Weights of a small transformer language model: learned positions.
Each number is 50 + 12 x the weight over its row's rms, rounded and kept within 0 to 99. Layers, rows and columns count from 0. The size before them is the row's rms in percent of the matrix's.

# layer 3 MLP up, 768x192, rms 0.124, rows 122-158, columns 96-191
096:57 67 64 51 18 51 40 74 42 38 66 29 54 49 49 55 32 23 69 48 56 50 56 57 53 63 59 55 59 49 46 56 32 34 65 52 50 57 32 48 36 46 56 45 33 39 42 55 72 61 27 55 58 56 47 31 47 31 25 50 52 57 41 50 66 53 48 40 21 55 41 63 64 46 60 60 53 45 58 52 59 58 63 46 63 51 54 41 53 44 54 34 45 55 72 51
099:67 60 36 52 39 49 31 54 40 41 48 21 41 46 52 57 39 50 48 27 56 54 56 51 43 54 55 38 44 57 51 49 74 60 49 59 38 30 43 23 72 36 49 28 59 32 40 47 39 58 40 58 67 58 47 40 69 50 63 49 43 59 72 70 62 50 40 49 54 35 51 48 30 52 46 61 40 49 35 57 40 73 62 27 57 41 58 55 55 35 71 53 44 42 36 65
099:49 62 70 40 58 43 63 45 43 32 55 51 44 56 59 45 49 30 72 55 54 50 40 41 45 49 65 56 25 60 51 34 53 50 41 60 43 39 51 47 43 44 60 42 57 43 59 29 58 47 45 52 52 62 37 62 40 33 70 48 50 46 48 37 68 60 51 59 74 55 36 59 46 39 50 55 53 45 36 51 49 44 62 66 46 28 57 42 58 41 44 35 54 42 42 42
105:41 37 53 64 57 68 67 43 44 44 34 44 36 51 54 58 60 30 35 68 60 51 58 61 48 45 68 46 44 54 65 40 67 48 45 59 71 19 56 53 65 30 56 33 38 57 45 46 64 44 47 63 67 48 44 47 43 25 54 32 36 49 48 42 42 37 44 60 46 50 33 51 55 69 37 30 52 38 55 44 43 41 44 59 47 46 59 30 33 62 42 49 58 59 53 29
100:47 43 39 51 35 28 57 42 41 60 46 37 40 47 72 33 75 70 61 41 52 63 40 53 51 46 72 59 12 50 64 55 46 42 40 73 63 64 58 50 48 40 51 59 49 34 57 57 39 64 32 48 38 32 69 44 35 53 53 54 47 64 50 57 38 60 46 47 45 56 38 54 63 57 65 65 36 51 48 36 40 49 56 69 53 61 42 37 48 47 63 51 25 61 48 49
103:66 42 49 49 37 42 58 65 57 35 48 60 44 50 45 60 47 57 60 54 57 55 39 42 67 55 58 70 47 51 43 68 41 58 52 56 41 48 51 53 50 39 32 63 62 41 53 38 42 32 23 41 77 57 60 54 55 44 37 47 57 39 44 52 44 58 37 57 60 51 42 43 40 48 52 67 36 25 51 28 37 29 70 39 61 70 44 16 54 33 66 32 44 34 31 76
107:39 59 36 54 44 40 74 43 33 43 50 51 55 50 39 39 63 58 39 43 40 41 33 26 29 43 39 36 62 50 47 61 48 53 52 52 51 45 44 32 24 53 70 41 55 46 60 33 56 48 50 58 51 39 56 54 62 51 66 42 56 63 61 46 60 40 67 55 60 41 45 67 54 58 58 29 43 58 26 62 60 49 42 27 63 28 70 49 45 49 36 62 67 41 58 61
112:50 55 50 48 35 48 38 46 49 54 78 67 56 27 33 35 55 66 57 62 59 45 47 52 38 61 78 63 48 56 55 48 32 54 45 61 59 27 70 51 71 50 28 39 61 55 47 46 49 51 55 35 57 56 45 55 62 59 71 57 50 50 52 57 44 27 36 07 21 38 58 36 69 56 76 47 66 37 25 76 44 40 44 62 58 52 55 43 39 47 40 37 49 66 41 68
100:23 63 46 46 64 38 43 59 49 47 39 48 68 62 46 52 49 46 42 42 51 51 49 59 36 27 61 41 42 61 72 45 22 35 49 71 62 45 39 51 50 55 58 46 48 64 61 30 41 42 45 26 52 56 49 54 60 40 45 57 27 72 34 69 63 61 39 38 40 39 57 45 72 48 46 45 56 58 34 48 49 66 49 49 68 50 36 33 39 60 57 52 41 45 51 43
112:55 58 43 62 36 40 41 46 59 52 59 48 46 46 72 69 39 67 60 37 29 38 45 46 41 63 45 49 58 47 76 55 46 68 47 42 37 54 50 46 24 47 54 43 66 55 28 48 53 65 52 74 40 53 35 42 48 46 53 47 56 51 66 59 55 56 57 63 63 48 18 40 55 56 23 36 55 58 34 64 21 46 32 59 35 25 49 49 48 31 55 43 62 29 40 57
141:42 58 42 65 67 39 39 47 44 49 56 40 47 59 56 53 64 41 63 42 53 42 65 42 56 36 56 47 78 53 46 60 44 51 38 48 47 53 48 51 52 48 64 41 54 70 63 14 39 39 50 41 62 58 48 56 23 40 35 40 51 43 56 43 68 62 54 39 38 52 68 58 35 57 68 45 58 57 54 45 29 48 38 44 48 34 64 44 30 50 68 44 59 51 76 32
099:52 27 40 40 49 72 51 56 48 50 42 45 50 57 49 54 53 47 54 36 39 53 59 39 57 32 50 49 49 64 36 58 32 59 34 57 93 50 52 51 55 26 47 47 70 48 60 48 62 46 51 54 55 40 56 40 54 70 67 53 64 48 45 42 50 31 34 40 34 56 62 48 30 70 56 77 49 30 46 29 55 74 68 44 57 44 33 53 59 63 48 50 66 53 45 47
102:64 36 60 46 49 44 54 54 63 43 59 46 44 47 51 45 80 53 57 44 61 50 38 41 55 73 38 62 54 57 70 56 33 28 48 48 53 80 59 39 58 35 44 68 38 41 53 60 26 78 38 42 55 47 46 73 23 40 36 59 42 08 51 43 68 57 61 44 52 56 76 40 68 51 50 58 56 48 41 61 42 43 53 49 46 44 48 61 34 30 48 36 52 40 61 53
090:53 45 53 66 54 32 27 43 45 25 36 35 50 43 30 77 43 64 66 60 63 56 55 47 54 64 62 61 52 35 34 43 38 65 55 41 36 43 59 32 57 70 41 56 57 48 41 32 54 33 55 51 54 76 60 83 56 56 46 51 66 22 50 53 40 39 54 40 43 43 79 44 57 59 60 53 38 34 60 52 54 35 47 67 57 57 68 35 62 46 45 63 36 42 59 57
099:60 43 50 32 59 43 17 45 54 59 37 46 34 48 61 52 48 67 28 68 52 60 47 41 56 38 36 39 61 44 27 38 65 43 35 45 60 45 52 49 63 49 44 48 47 60 36 75 62 52 26 60 24 59 49 54 43 61 69 53 45 49 59 35 62 62 40 39 40 55 70 35 58 52 59 57 41 52 44 46 45 56 40 47 37 47 64 31 41 72 30 45 54 49 41 54
088:42 52 45 52 70 66 56 58 51 68 48 36 51 63 52 49 29 47 50 54 66 33 42 41 61 39 48 42 30 85 48 71 59 44 42 46 43 57 33 57 48 38 61 44 47 44 43 54 57 63 34 41 51 40 58 66 52 56 44 35 63 58 49 57 36 52 59 44 35 61 47 34 47 43 71 55 59 41 65 53 52 49 57 37 37 42 54 42 60 48 62 25 50 51 60 46
118:31 46 42 64 64 46 51 49 46 46 64 41 61 45 48 59 46 55 36 48 52 55 59 49 53 65 43 59 42 43 56 35 45 60 51 60 53 46 38 44 56 40 59 52 57 44 49 61 53 52 46 44 31 54 62 61 64 61 43 70 52 47 35 56 50 58 74 44 32 42 20 08 55 59 57 39 46 33 39 48 40 32 64 27 61 52 48 45 63 38 34 38 34 55 42 68
100:82 53 56 52 46 54 46 32 48 33 16 44 17 58 50 55 41 53 38 42 37 56 49 42 63 32 24 60 58 43 33 46 34 82 47 66 21 49 68 50 57 62 69 62 23 83 48 26 42 42 75 52 65 39 38 54 64 48 42 49 32 50 64 49 49 57 46 54 59 40 63 53 44 56 72 59 54 61 52 32 46 57 48 31 58 55 68 59 46 48 55 34 43 52 61 46
095:49 42 41 37 52 44 46 32 64 69 37 16 49 54 30 42 60 37 32 55 81 44 46 39 51 56 44 49 40 58 42 49 46 33 29 55 67 56 59 69 62 42 54 44 55 49 49 52 38 49 42 44 44 34 45 40 45 68 54 30 53 40 46 71 43 57 60 43 56 38 45 31 32 74 46 27 60 25 63 38 48 66 64 63 36 27 59 49 58 28 39 26 57 44 44 44
100:51 61 58 34 54 37 48 68 45 19 69 25 75 62 48 57 58 69 27 43 59 48 44 54 65 51 50 56 34 39 30 52 66 61 54 59 55 30 49 54 56 34 40 58 58 42 35 27 46 68 78 22 48 61 33 51 36 42 59 43 56 78 41 46 62 59 61 60 52 51 50 37 42 62 44 39 51 60 36 56 41 39 33 45 50 62 48 31 43 30 52 46 49 46 52 52
105:54 39 50 44 48 31 46 59 45 59 58 24 50 69 34 54 68 43 59 28 54 64 57 48 60 55 37 57 40 49 44 44 54 48 63 61 46 45 29 56 62 53 51 47 18 47 49 58 59 72 55 60 19 56 59 50 52 61 27 49 32 72 40 54 28 60 94 56 57 52 38 32 58 44 40 61 46 61 51 67 47 38 41 46 47 41 45 45 51 40 36 42 49 56 47 56
088:44 58 39 49 63 54 39 64 27 43 39 50 50 54 33 50 66 28 65 32 62 56 27 56 57 33 57 50 45 48 43 44 39 35 53 48 54 55 57 59 42 59 60 45 37 72 43 54 43 38 47 39 49 70 79 43 46 59 42 40 55 64 37 41 22 39 47 54 35 65 48 54 48 48 48 67 58 27 64 60 52 65 37 34 60 57 29 63 42 43 52 55 43 35 52 34
099:54 58 43 40 55 64 54 33 65 73 58 43 45 67 43 53 58 42 45 56 73 46 49 67 62 33 46 38 49 25 42 46 32 51 43 44 40 58 69 43 20 55 73 60 36 50 61 61 40 58 47 63 43 58 54 51 60 29 37 35 47 68 57 66 43 44 51 37 61 43 36 25 33 53 43 69 52 65 59 25 41 64 57 56 45 45 49 80 48 68 40 72 40 70 29 47
104:69 76 34 55 69 51 60 69 38 58 38 50 35 63 39 35 27 38 53 48 60 41 18 34 60 64 28 51 45 42 62 51 51 75 33 37 60 28 58 41 49 68 63 70 39 54 51 32 47 56 47 48 43 47 49 45 41 27 42 39 59 56 53 52 55 53 68 37 59 70 46 47 51 32 57 29 62 51 45 44 36 34 38 54 69 44 60 39 48 60 74 48 65 47 75 51
099:46 57 63 62 61 27 35 55 39 42 41 63 43 31 54 35 50 42 47 64 44 58 49 61 61 69 53 65 49 60 40 39 63 70 58 55 50 52 59 47 57 41 46 52 47 64 44 47 51 19 39 44 51 58 77 44 56 36 50 54 60 60 60 34 68 55 63 51 62 51 51 60 33 40 41 62 56 50 56 64 49 52 45 28 67 56 55 36 37 58 49 60 36 32 72 41
067:53 48 38 57 46 39 49 66 51 58 61 61 41 43 60 54 58 49 53 43 89 15 49 49 59 63 72 56 43 60 60 47 53 45 60 52 56 52 36 45 62 50 46 47 43 49 39 55 45 65 51 42 62 57 64 38 64 63 43 32 79 38 52 44 42 41 50 34 57 42 47 34 55 64 35 43 58 25 62 59 41 46 45 61 52 39 51 61 71 49 33 40 60 41 53 39
114:65 43 13 37 52 44 51 53 65 26 75 61 59 44 53 50 56 44 37 54 46 38 89 47 43 46 38 56 69 43 55 53 45 42 43 64 48 43 42 49 42 52 48 38 68 39 45 57 65 67 31 62 43 47 69 50 48 55 57 77 60 57 59 43 35 44 52 75 64 67 43 49 44 32 70 41 66 47 65 40 32 56 41 63 63 27 62 53 70 43 38 43 41 75 36 42
105:39 57 34 55 47 47 57 59 34 66 22 47 59 38 28 36 40 50 30 36 47 76 49 53 57 69 56 37 40 52 77 40 45 44 41 62 43 45 43 58 54 39 41 47 56 40 66 51 46 55 80 62 55 58 66 65 60 55 50 56 59 29 53 27 45 61 40 35 43 55 25 36 50 56 39 55 34 59 38 44 62 63 48 35 48 35 68 53 49 79 50 51 25 52 67 44
100:42 56 48 33 61 68 64 37 56 57 59 50 42 58 34 53 50 49 49 39 45 45 51 54 34 29 57 40 46 51 61 62 59 46 39 27 46 45 33 35 33 46 28 41 61 39 56 54 59 38 63 66 61 47 67 51 50 45 68 44 39 25 72 47 70 51 57 50 58 48 65 41 21 45 29 59 68 43 45 44 68 33 59 43 58 56 49 67 57 43 46 55 62 54 52 39
109:64 38 51 40 44 54 19 42 34 37 34 61 43 63 65 68 55 88 50 50 39 98 49 53 55 38 62 58 36 72 47 39 54 60 40 53 42 35 59 54 48 53 63 49 74 53 49 26 68 38 37 51 43 56 67 43 51 60 41 60 39 67 49 35 48 44 60 39 38 38 35 59 44 31 65 47 46 55 52 48 36 46 61 58 56 40 67 36 39 52 55 44 35 65 69 49
087:27 54 48 38 77 55 45 44 53 48 61 58 47 52 51 51 26 54 31 53 41 51 35 36 59 57 76 72 61 52 57 56 37 46 53 50 66 56 44 57 45 75 45 62 70 59 61 42 36 37 33 56 49 41 40 42 45 50 43 70 39 58 45 30 59 63 54 47 39 53 65 38 22 42 40 53 20 65 47 67 47 58 78 37 33 38 29 37 33 58 42 52 66 52 43 24
110:58 54 47 49 50 41 61 60 20 53 40 47 38 72 41 56 60 71 51 57 57 54 53 51 71 51 46 36 68 51 40 40 39 45 23 43 62 56 58 62 49 58 55 60 53 42 35 46 29 34 50 56 37 39 36 25 71 46 49 47 61 47 48 55 41 61 59 68 43 34 58 33 75 58 45 59 46 34 41 82 28 59 68 42 45 52 23 49 53 32 70 48 52 41 37 59
107:70 43 39 60 17 48 45 34 61 45 41 37 28 69 58 31 43 61 58 54 36 64 45 78 45 57 48 46 41 49 45 60 49 47 30 57 75 43 42 27 44 48 51 42 43 38 47 49 39 34 69 44 73 49 61 44 40 49 80 56 51 60 69 53 55 43 53 40 56 64 63 38 62 44 58 52 48 44 45 54 69 12 51 63 49 48 65 53 44 66 57 52 52 57 35 39
103:34 64 46 66 46 40 43 59 55 17 53 49 49 70 48 61 34 32 48 56 54 47 39 36 67 56 58 49 43 62 33 55 30 59 38 53 49 69 36 64 36 49 58 53 48 55 53 59 73 46 59 40 52 57 48 60 52 61 70 31 51 68 45 45 51 49 52 65 56 45 50 44 59 71 64 27 41 45 57 71 53 24 50 39 46 51 44 49 36 30 54 51 50 53 46 55
103:49 49 55 63 39 37 63 38 41 54 61 42 37 40 48 63 69 64 80 42 62 50 44 63 29 54 42 43 47 51 64 57 55 55 45 44 53 36 36 58 42 34 42 68 48 29 57 44 55 62 53 55 55 43 53 46 36 52 55 46 54 50 56 41 45 85 54 27 41 44 40 51 49 66 31 45 44 38 58 71 46 37 66 59 34 56 38 44 54 32 60 54 57 56 45 48
088:53 53 45 41 52 53 60 55 39 59 65 53 53 54 39 41 72 41 32 61 76 63 88 62 57 63 61 50 49 60 46 56 60 58 47 41 45 57 50 60 49 49 58 54 71 36 43 40 49 47 43 57 46 73 33 38 61 67 56 55 33 55 64 36 58 53 53 53 66 58 48 37 66 53 30 17 51 45 42 66 46 52 34 50 58 66 60 34 34 44 45 21 41 67 53 43
084:40 56 57 65 59 34 60 53 41 61 29 52 45 63 56 47 60 68 23 42 45 53 54 74 48 51 48 29 42 42 48 39 54 41 25 52 36 57 78 59 44 70 63 66 59 44 36 44 51 65 58 59 47 56 40 63 52 44 43 31 49 59 61 16 39 45 56 62 58 41 44 28 31 49 41 57 45 67 49 37 50 72 34 47 48 44 67 41 66 54 34 36 75 45 48 52
# layer 3 MLP down (transposed), 768x192, rms 0.112, rows 122-157, columns 96-191
102:45 47 41 50 40 41 45 45 33 60 61 40 50 46 47 37 19 43 59 53 54 47 67 45 47 54 57 43 69 55 56 54 43 53 30 62 37 52 79 36 37 33 46 50 47 47 37 52 59 43 78 28 64 71 51 57 48 41 47 31 50 47 64 50 65 64 39 40 40 68 37 36 35 36 47 39 33 54 53 45 55 60 46 62 45 28 60 73 46 31 50 57 56 44 80 63
094:44 71 59 43 52 40 50 54 62 50 26 69 49 52 63 43 56 42 30 51 61 50 38 52 51 49 44 52 43 43 50 45 74 56 60 54 61 52 46 61 43 48 43 51 21 47 52 69 40 39 50 43 72 47 49 65 50 46 62 73 52 41 72 57 53 63 35 41 64 49 62 32 52 63 65 48 34 76 54 44 28 48 40 63 48 49 42 45 40 59 52 46 49 56 63 49
095:50 59 47 37 47 38 48 45 46 50 41 68 43 54 52 31 62 45 46 50 53 72 45 57 51 56 68 45 46 37 42 60 47 42 31 53 72 34 47 83 38 44 61 59 39 30 77 34 48 62 61 42 59 53 57 43 50 27 44 50 68 28 68 59 66 44 48 58 51 47 40 45 48 39 34 49 44 44 40 30 29 33 35 55 33 44 47 52 55 61 67 42 57 50 44 58
105:37 53 51 66 52 56 53 53 48 64 55 24 53 58 40 42 63 36 54 46 66 40 82 60 54 50 75 71 45 48 48 54 47 51 39 44 61 48 44 55 74 35 45 50 49 48 47 60 62 38 43 52 59 51 41 69 59 60 54 43 31 62 46 43 55 37 52 78 59 53 66 44 23 71 48 54 54 37 27 26 49 45 23 42 44 27 61 57 50 58 60 54 53 49 59 51
103:35 42 40 37 49 60 64 50 47 61 34 52 47 49 43 61 55 55 45 58 46 56 23 39 69 74 58 67 45 39 34 52 52 43 35 48 49 43 49 30 62 40 50 56 32 57 41 53 33 38 36 46 41 56 58 49 30 64 52 65 62 47 69 55 44 69 39 42 59 52 31 39 55 62 51 46 43 49 66 50 48 35 78 47 34 57 60 57 52 27 67 63 39 66 16 62
102:53 58 25 46 52 63 51 42 42 37 45 12 77 56 41 38 19 43 68 56 49 57 62 34 44 34 53 28 71 69 48 39 73 55 54 45 37 42 52 69 72 61 39 59 46 50 71 51 38 36 52 49 70 49 48 66 72 62 67 61 46 50 43 53 32 22 56 43 76 52 68 48 42 55 58 35 62 40 34 50 33 45 49 43 68 50 62 47 58 58 44 53 43 52 53 67
120:37 52 48 41 48 54 68 45 41 61 66 44 51 33 56 49 48 59 61 43 45 32 51 50 52 30 50 25 47 57 51 40 57 48 35 70 64 82 57 51 40 67 60 38 59 55 68 22 61 39 72 63 28 47 56 46 39 81 39 46 51 50 56 42 46 55 46 52 39 59 55 57 70 53 36 63 54 48 38 47 51 46 49 49 52 29 56 46 60 55 43 36 50 69 65 49
110:53 42 41 64 52 60 46 45 76 60 40 78 49 41 45 62 19 56 44 51 38 53 65 44 39 44 52 49 43 38 38 60 49 50 49 52 16 65 38 46 51 51 42 43 50 41 50 61 42 39 43 55 53 35 56 44 45 32 42 59 76 52 34 53 48 68 59 34 50 57 49 48 82 48 68 56 64 57 65 72 41 57 63 60 38 58 66 72 55 53 40 29 65 37 44 39
101:47 32 53 57 51 53 76 67 49 54 38 59 39 50 55 74 56 68 33 30 57 38 50 45 43 33 50 54 47 69 29 30 47 53 45 51 51 68 55 56 41 47 47 78 36 36 69 50 41 49 19 29 41 57 42 60 61 43 55 64 44 57 54 60 51 51 33 64 70 60 40 60 41 54 55 60 73 30 42 71 26 65 45 40 42 43 26 39 57 56 39 42 49 64 40 47
100:68 38 65 58 53 44 40 46 72 62 49 41 33 50 47 23 38 34 61 13 59 63 62 42 29 30 50 48 18 41 52 35 40 47 49 47 56 50 44 63 51 55 30 22 42 47 73 41 44 68 54 49 35 30 57 60 61 51 41 48 45 39 30 43 61 41 60 41 46 48 65 46 55 53 56 42 56 39 44 48 68 46 53 58 60 49 67 52 44 58 47 42 66 53 56 34
127:50 48 61 53 50 48 53 50 53 53 47 48 27 33 67 63 48 39 49 19 52 66 51 25 44 76 66 37 53 37 39 51 57 71 35 55 57 52 61 36 46 42 45 49 48 50 46 54 78 59 52 49 56 49 43 59 59 54 28 41 60 48 34 37 56 72 56 47 52 43 46 58 54 62 76 26 40 46 53 48 48 74 47 41 47 50 64 54 35 38 46 45 46 51 61 43
106:51 64 42 66 50 60 53 40 52 58 64 36 46 31 63 59 48 41 41 36 42 29 35 49 36 51 36 46 38 69 33 28 42 25 56 54 57 73 55 47 58 61 55 47 47 34 27 52 14 57 52 43 48 29 49 36 26 58 54 42 42 47 41 66 38 64 56 62 66 52 56 48 44 43 47 33 35 49 35 47 66 47 44 53 66 50 71 77 37 53 35 42 49 39 50 36
102:57 48 40 87 45 57 63 67 47 39 32 63 61 68 56 29 69 58 64 61 73 45 28 46 42 44 37 31 63 43 30 42 53 48 81 34 50 48 71 37 35 58 61 46 47 54 48 23 51 58 66 43 33 43 24 45 51 50 49 50 37 46 45 39 41 63 65 71 40 34 67 57 36 52 49 36 57 53 59 41 35 51 54 59 55 38 30 53 58 38 60 55 38 53 37 34
097:63 63 47 61 53 40 31 36 60 47 60 64 40 34 55 55 62 32 40 47 52 23 40 42 42 55 24 52 44 52 40 55 67 54 40 43 34 55 51 66 65 62 53 27 42 46 50 56 39 19 45 76 50 51 52 45 40 62 47 58 55 48 40 40 51 36 60 22 63 55 64 49 45 32 59 46 71 46 27 55 21 36 39 53 54 67 61 33 56 63 49 41 48 59 43 39
103:65 45 46 44 56 32 57 56 42 50 52 56 79 42 45 65 72 54 42 40 54 42 21 42 44 57 75 65 56 61 34 46 49 73 59 46 35 40 42 37 52 64 51 48 54 65 38 74 55 57 34 59 64 45 46 77 63 57 49 36 54 55 71 53 38 65 55 65 59 67 70 48 35 42 56 45 65 56 59 37 54 36 56 59 46 61 62 39 37 57 48 68 39 30 29 43
093:53 50 59 63 32 71 42 39 32 63 59 54 50 42 44 50 50 61 55 50 72 49 70 59 56 52 59 59 40 41 39 36 65 34 49 84 58 38 50 50 29 80 33 43 50 27 44 47 27 52 41 54 56 49 46 32 56 45 35 49 45 38 34 60 45 55 68 41 48 47 66 53 53 41 36 47 35 52 56 57 59 52 31 53 36 38 44 55 63 55 46 37 75 50 67 56
102:51 41 68 53 60 35 41 48 49 36 38 52 55 45 58 56 45 38 58 29 38 53 58 44 33 59 22 62 36 28 53 26 59 60 36 51 62 51 37 61 65 49 56 38 58 57 46 68 43 54 59 92 45 60 31 48 49 31 69 62 76 47 37 37 39 67 48 42 22 38 53 35 38 52 50 44 76 49 54 38 44 61 52 59 57 62 33 51 56 47 40 54 63 71 47 57
097:48 56 43 74 49 85 54 50 56 55 44 49 62 40 65 60 39 65 43 49 39 44 43 50 64 54 58 24 66 78 26 67 56 45 58 21 29 63 62 37 33 57 48 50 39 33 48 63 54 47 38 37 19 40 67 46 65 47 51 63 38 50 50 64 47 44 53 49 49 63 52 57 48 47 23 69 74 25 59 47 53 61 45 44 62 64 64 51 34 39 49 49 48 42 43 52
096:40 47 66 51 63 60 52 58 60 63 48 71 67 42 69 64 53 67 24 44 69 52 57 59 36 45 40 40 57 39 40 42 41 56 67 62 58 39 72 53 52 48 32 47 80 49 60 62 38 46 35 50 54 28 37 38 57 50 54 48 54 41 58 37 22 55 55 32 57 69 47 38 55 28 56 45 55 44 83 51 64 44 66 36 50 44 47 44 43 65 37 30 57 70 67 49
100:38 49 64 46 25 55 48 51 59 39 40 64 55 53 65 54 40 67 52 55 42 55 39 41 55 63 53 45 57 54 47 76 61 38 50 29 45 58 42 46 50 45 38 57 41 52 36 50 37 50 36 66 33 43 57 57 65 61 33 37 32 47 57 66 71 43 56 45 57 51 49 54 39 30 31 50 35 54 55 47 31 26 58 27 58 45 36 50 62 45 56 47 58 47 27 42
103:48 49 44 45 61 36 23 66 83 62 50 62 55 37 51 56 39 53 20 56 48 67 53 46 47 44 54 78 56 59 44 53 62 57 37 45 62 50 27 40 50 30 41 56 46 43 46 53 52 41 33 44 55 36 44 51 66 64 56 59 28 55 42 49 47 55 75 47 57 53 48 52 40 53 49 34 60 51 55 37 53 77 59 47 67 31 75 41 39 38 52 50 60 44 63 46
100:43 62 47 50 55 48 32 50 24 31 56 63 45 47 39 60 56 27 54 47 45 53 63 45 60 53 41 53 44 29 57 32 39 35 56 53 50 40 49 29 61 25 51 44 27 40 62 61 58 66 34 46 57 73 60 64 57 58 59 47 52 69 34 50 31 38 68 51 31 66 71 52 56 46 47 46 43 35 75 60 73 48 48 47 59 36 67 44 45 52 56 32 55 46 46 30
092:57 57 56 58 36 50 49 54 60 57 74 71 52 47 47 47 50 67 50 46 44 41 26 34 33 55 43 39 71 46 47 61 42 59 64 55 36 56 23 37 41 72 45 35 63 39 34 55 51 56 55 43 36 20 54 56 57 62 41 53 50 54 45 69 55 53 70 63 35 37 32 59 57 39 36 37 43 39 48 57 48 30 57 50 33 38 27 36 54 50 28 46 60 38 60 48
102:40 60 60 33 48 49 59 66 45 42 62 52 68 56 55 36 56 32 22 42 55 56 50 62 52 62 31 44 65 49 73 46 73 63 54 46 69 65 38 51 64 48 53 59 47 70 63 45 71 58 37 51 60 40 45 67 51 44 56 49 41 69 63 68 34 67 69 76 66 80 57 39 59 49 55 29 70 55 31 56 64 49 50 26 43 47 45 44 49 52 56 53 70 55 62 45
095:44 36 67 61 52 59 49 46 41 51 43 27 49 46 44 63 55 61 55 91 71 52 45 50 47 44 38 51 59 74 49 53 79 30 76 59 66 43 51 40 34 47 73 69 46 71 39 26 43 52 53 56 42 59 74 33 51 60 31 64 58 52 57 40 58 39 55 70 49 46 34 36 51 37 37 32 47 62 46 63 42 51 45 37 40 50 29 46 55 54 61 55 39 58 58 61
093:35 36 58 47 61 50 41 21 42 67 34 45 56 44 47 47 25 42 46 50 37 50 51 37 49 59 24 36 47 60 52 64 61 68 39 40 51 46 51 46 61 36 45 41 61 53 30 43 56 35 52 56 64 69 71 48 72 63 59 59 55 28 64 31 58 43 30 47 70 49 57 38 42 55 68 38 28 37 49 52 72 53 61 36 46 55 32 50 46 61 49 74 38 60 59 44
105:50 66 51 34 56 33 52 57 55 56 34 61 48 51 38 72 42 48 64 46 43 73 50 45 47 39 40 52 44 13 48 69 64 75 49 35 44 41 45 74 47 67 54 70 45 46 46 39 37 59 57 30 49 51 48 53 73 55 19 43 62 60 58 43 43 36 52 55 52 34 59 68 55 61 44 38 56 47 46 48 39 47 30 73 52 61 47 67 48 38 68 49 47 49 58 43
095:48 44 46 53 77 66 51 55 55 51 65 37 37 64 37 53 54 53 32 58 44 72 39 40 46 31 55 32 74 30 50 33 51 58 55 46 41 59 57 52 46 66 60 41 54 57 62 72 54 59 38 52 30 39 47 46 38 46 37 43 59 43 44 58 48 51 50 56 32 47 53 56 52 55 79 51 40 47 52 33 76 39 35 53 37 31 65 30 52 24 55 35 46 49 36 46
103:45 65 49 58 42 47 35 48 44 69 37 43 64 45 46 34 37 50 30 49 46 42 56 39 58 46 52 53 55 40 37 68 52 29 48 61 30 45 49 67 23 30 33 41 59 51 58 55 51 54 57 66 71 59 54 32 55 56 52 56 31 36 60 51 58 55 27 63 45 55 45 33 36 56 34 77 46 44 34 50 54 51 48 75 55 34 53 58 43 49 41 40 52 55 57 42
106:70 60 47 65 51 51 49 65 45 38 30 43 44 50 53 67 58 36 48 24 24 72 69 37 50 41 43 46 57 52 59 37 51 60 55 65 36 46 64 24 61 52 52 45 54 44 32 37 53 61 34 72 24 47 51 60 42 50 35 29 55 75 35 53 21 37 50 53 48 40 60 55 37 46 48 42 35 48 49 44 65 65 50 43 45 40 58 60 83 56 56 39 49 56 49 44
098:27 63 39 40 61 39 49 35 58 67 54 55 31 60 28 40 40 34 60 32 66 45 66 57 69 37 59 68 77 53 44 48 59 40 43 46 62 79 23 68 52 38 76 67 38 55 64 50 25 47 36 52 58 52 45 29 51 37 54 60 53 36 53 34 50 63 39 52 43 34 56 43 33 46 51 49 29 50 53 50 53 53 58 49 64 51 50 60 49 44 56 54 54 50 50 38
102:76 56 33 60 49 43 59 49 57 56 56 54 54 66 73 67 34 52 46 53 43 68 42 50 07 44 31 38 54 62 50 48 50 52 66 55 33 31 37 69 58 55 49 50 45 48 51 60 50 59 45 58 52 36 30 57 42 42 42 63 63 72 28 34 61 54 37 34 49 57 60 53 59 49 80 41 69 70 57 63 54 47 27 55 48 44 73 41 47 35 41 61 44 55 47 24
106:57 43 26 56 60 58 40 45 58 35 47 56 52 65 53 76 50 34 61 59 40 45 52 29 45 39 73 53 55 45 66 33 45 58 46 43 58 36 33 29 49 54 53 36 76 44 38 30 49 73 50 62 30 64 57 63 53 33 64 50 74 45 50 51 33 70 59 32 41 39 59 71 43 45 56 36 72 44 46 44 70 48 41 36 36 57 61 52 53 60 63 38 55 37 70 56
104:43 58 46 31 32 47 45 46 55 46 52 56 63 38 28 63 43 62 43 57 34 55 68 46 46 38 60 63 33 72 62 63 63 45 33 58 54 66 42 43 36 39 47 34 41 65 53 61 43 48 62 57 57 46 67 52 73 41 27 50 47 50 58 39 62 85 45 49 31 48 39 48 60 51 50 40 49 46 74 45 61 54 57 62 35 49 57 54 61 45 50 72 27 62 31 47
103:46 63 47 53 27 67 45 35 41 43 31 22 36 42 41 56 21 44 54 22 54 48 65 37 60 28 48 35 66 50 41 65 52 50 45 30 34 68 60 33 46 59 50 60 47 60 58 48 57 41 58 51 43 43 60 51 45 61 47 56 27 69 53 53 60 73 53 26 42 65 63 48 57 57 78 42 66 62 48 52 51 64 48 39 56 42 66 60 28 50 53 37 37 57 83 55
096:36 38 44 42 61 79 63 56 49 45 44 45 79 55 53 44 77 48 46 46 56 06 46 31 41 48 50 53 50 52 36 31 56 41 23 64 45 50 58 55 53 31 65 30 59 51 34 54 65 51 36 51 44 18 21 53 65 53 39 54 46 43 48 60 58 47 65 71 72 50 35 52 53 36 56 45 42 50 56 76 54 50 47 53 47 69 34 51 72 37 38 44 36 42 56 65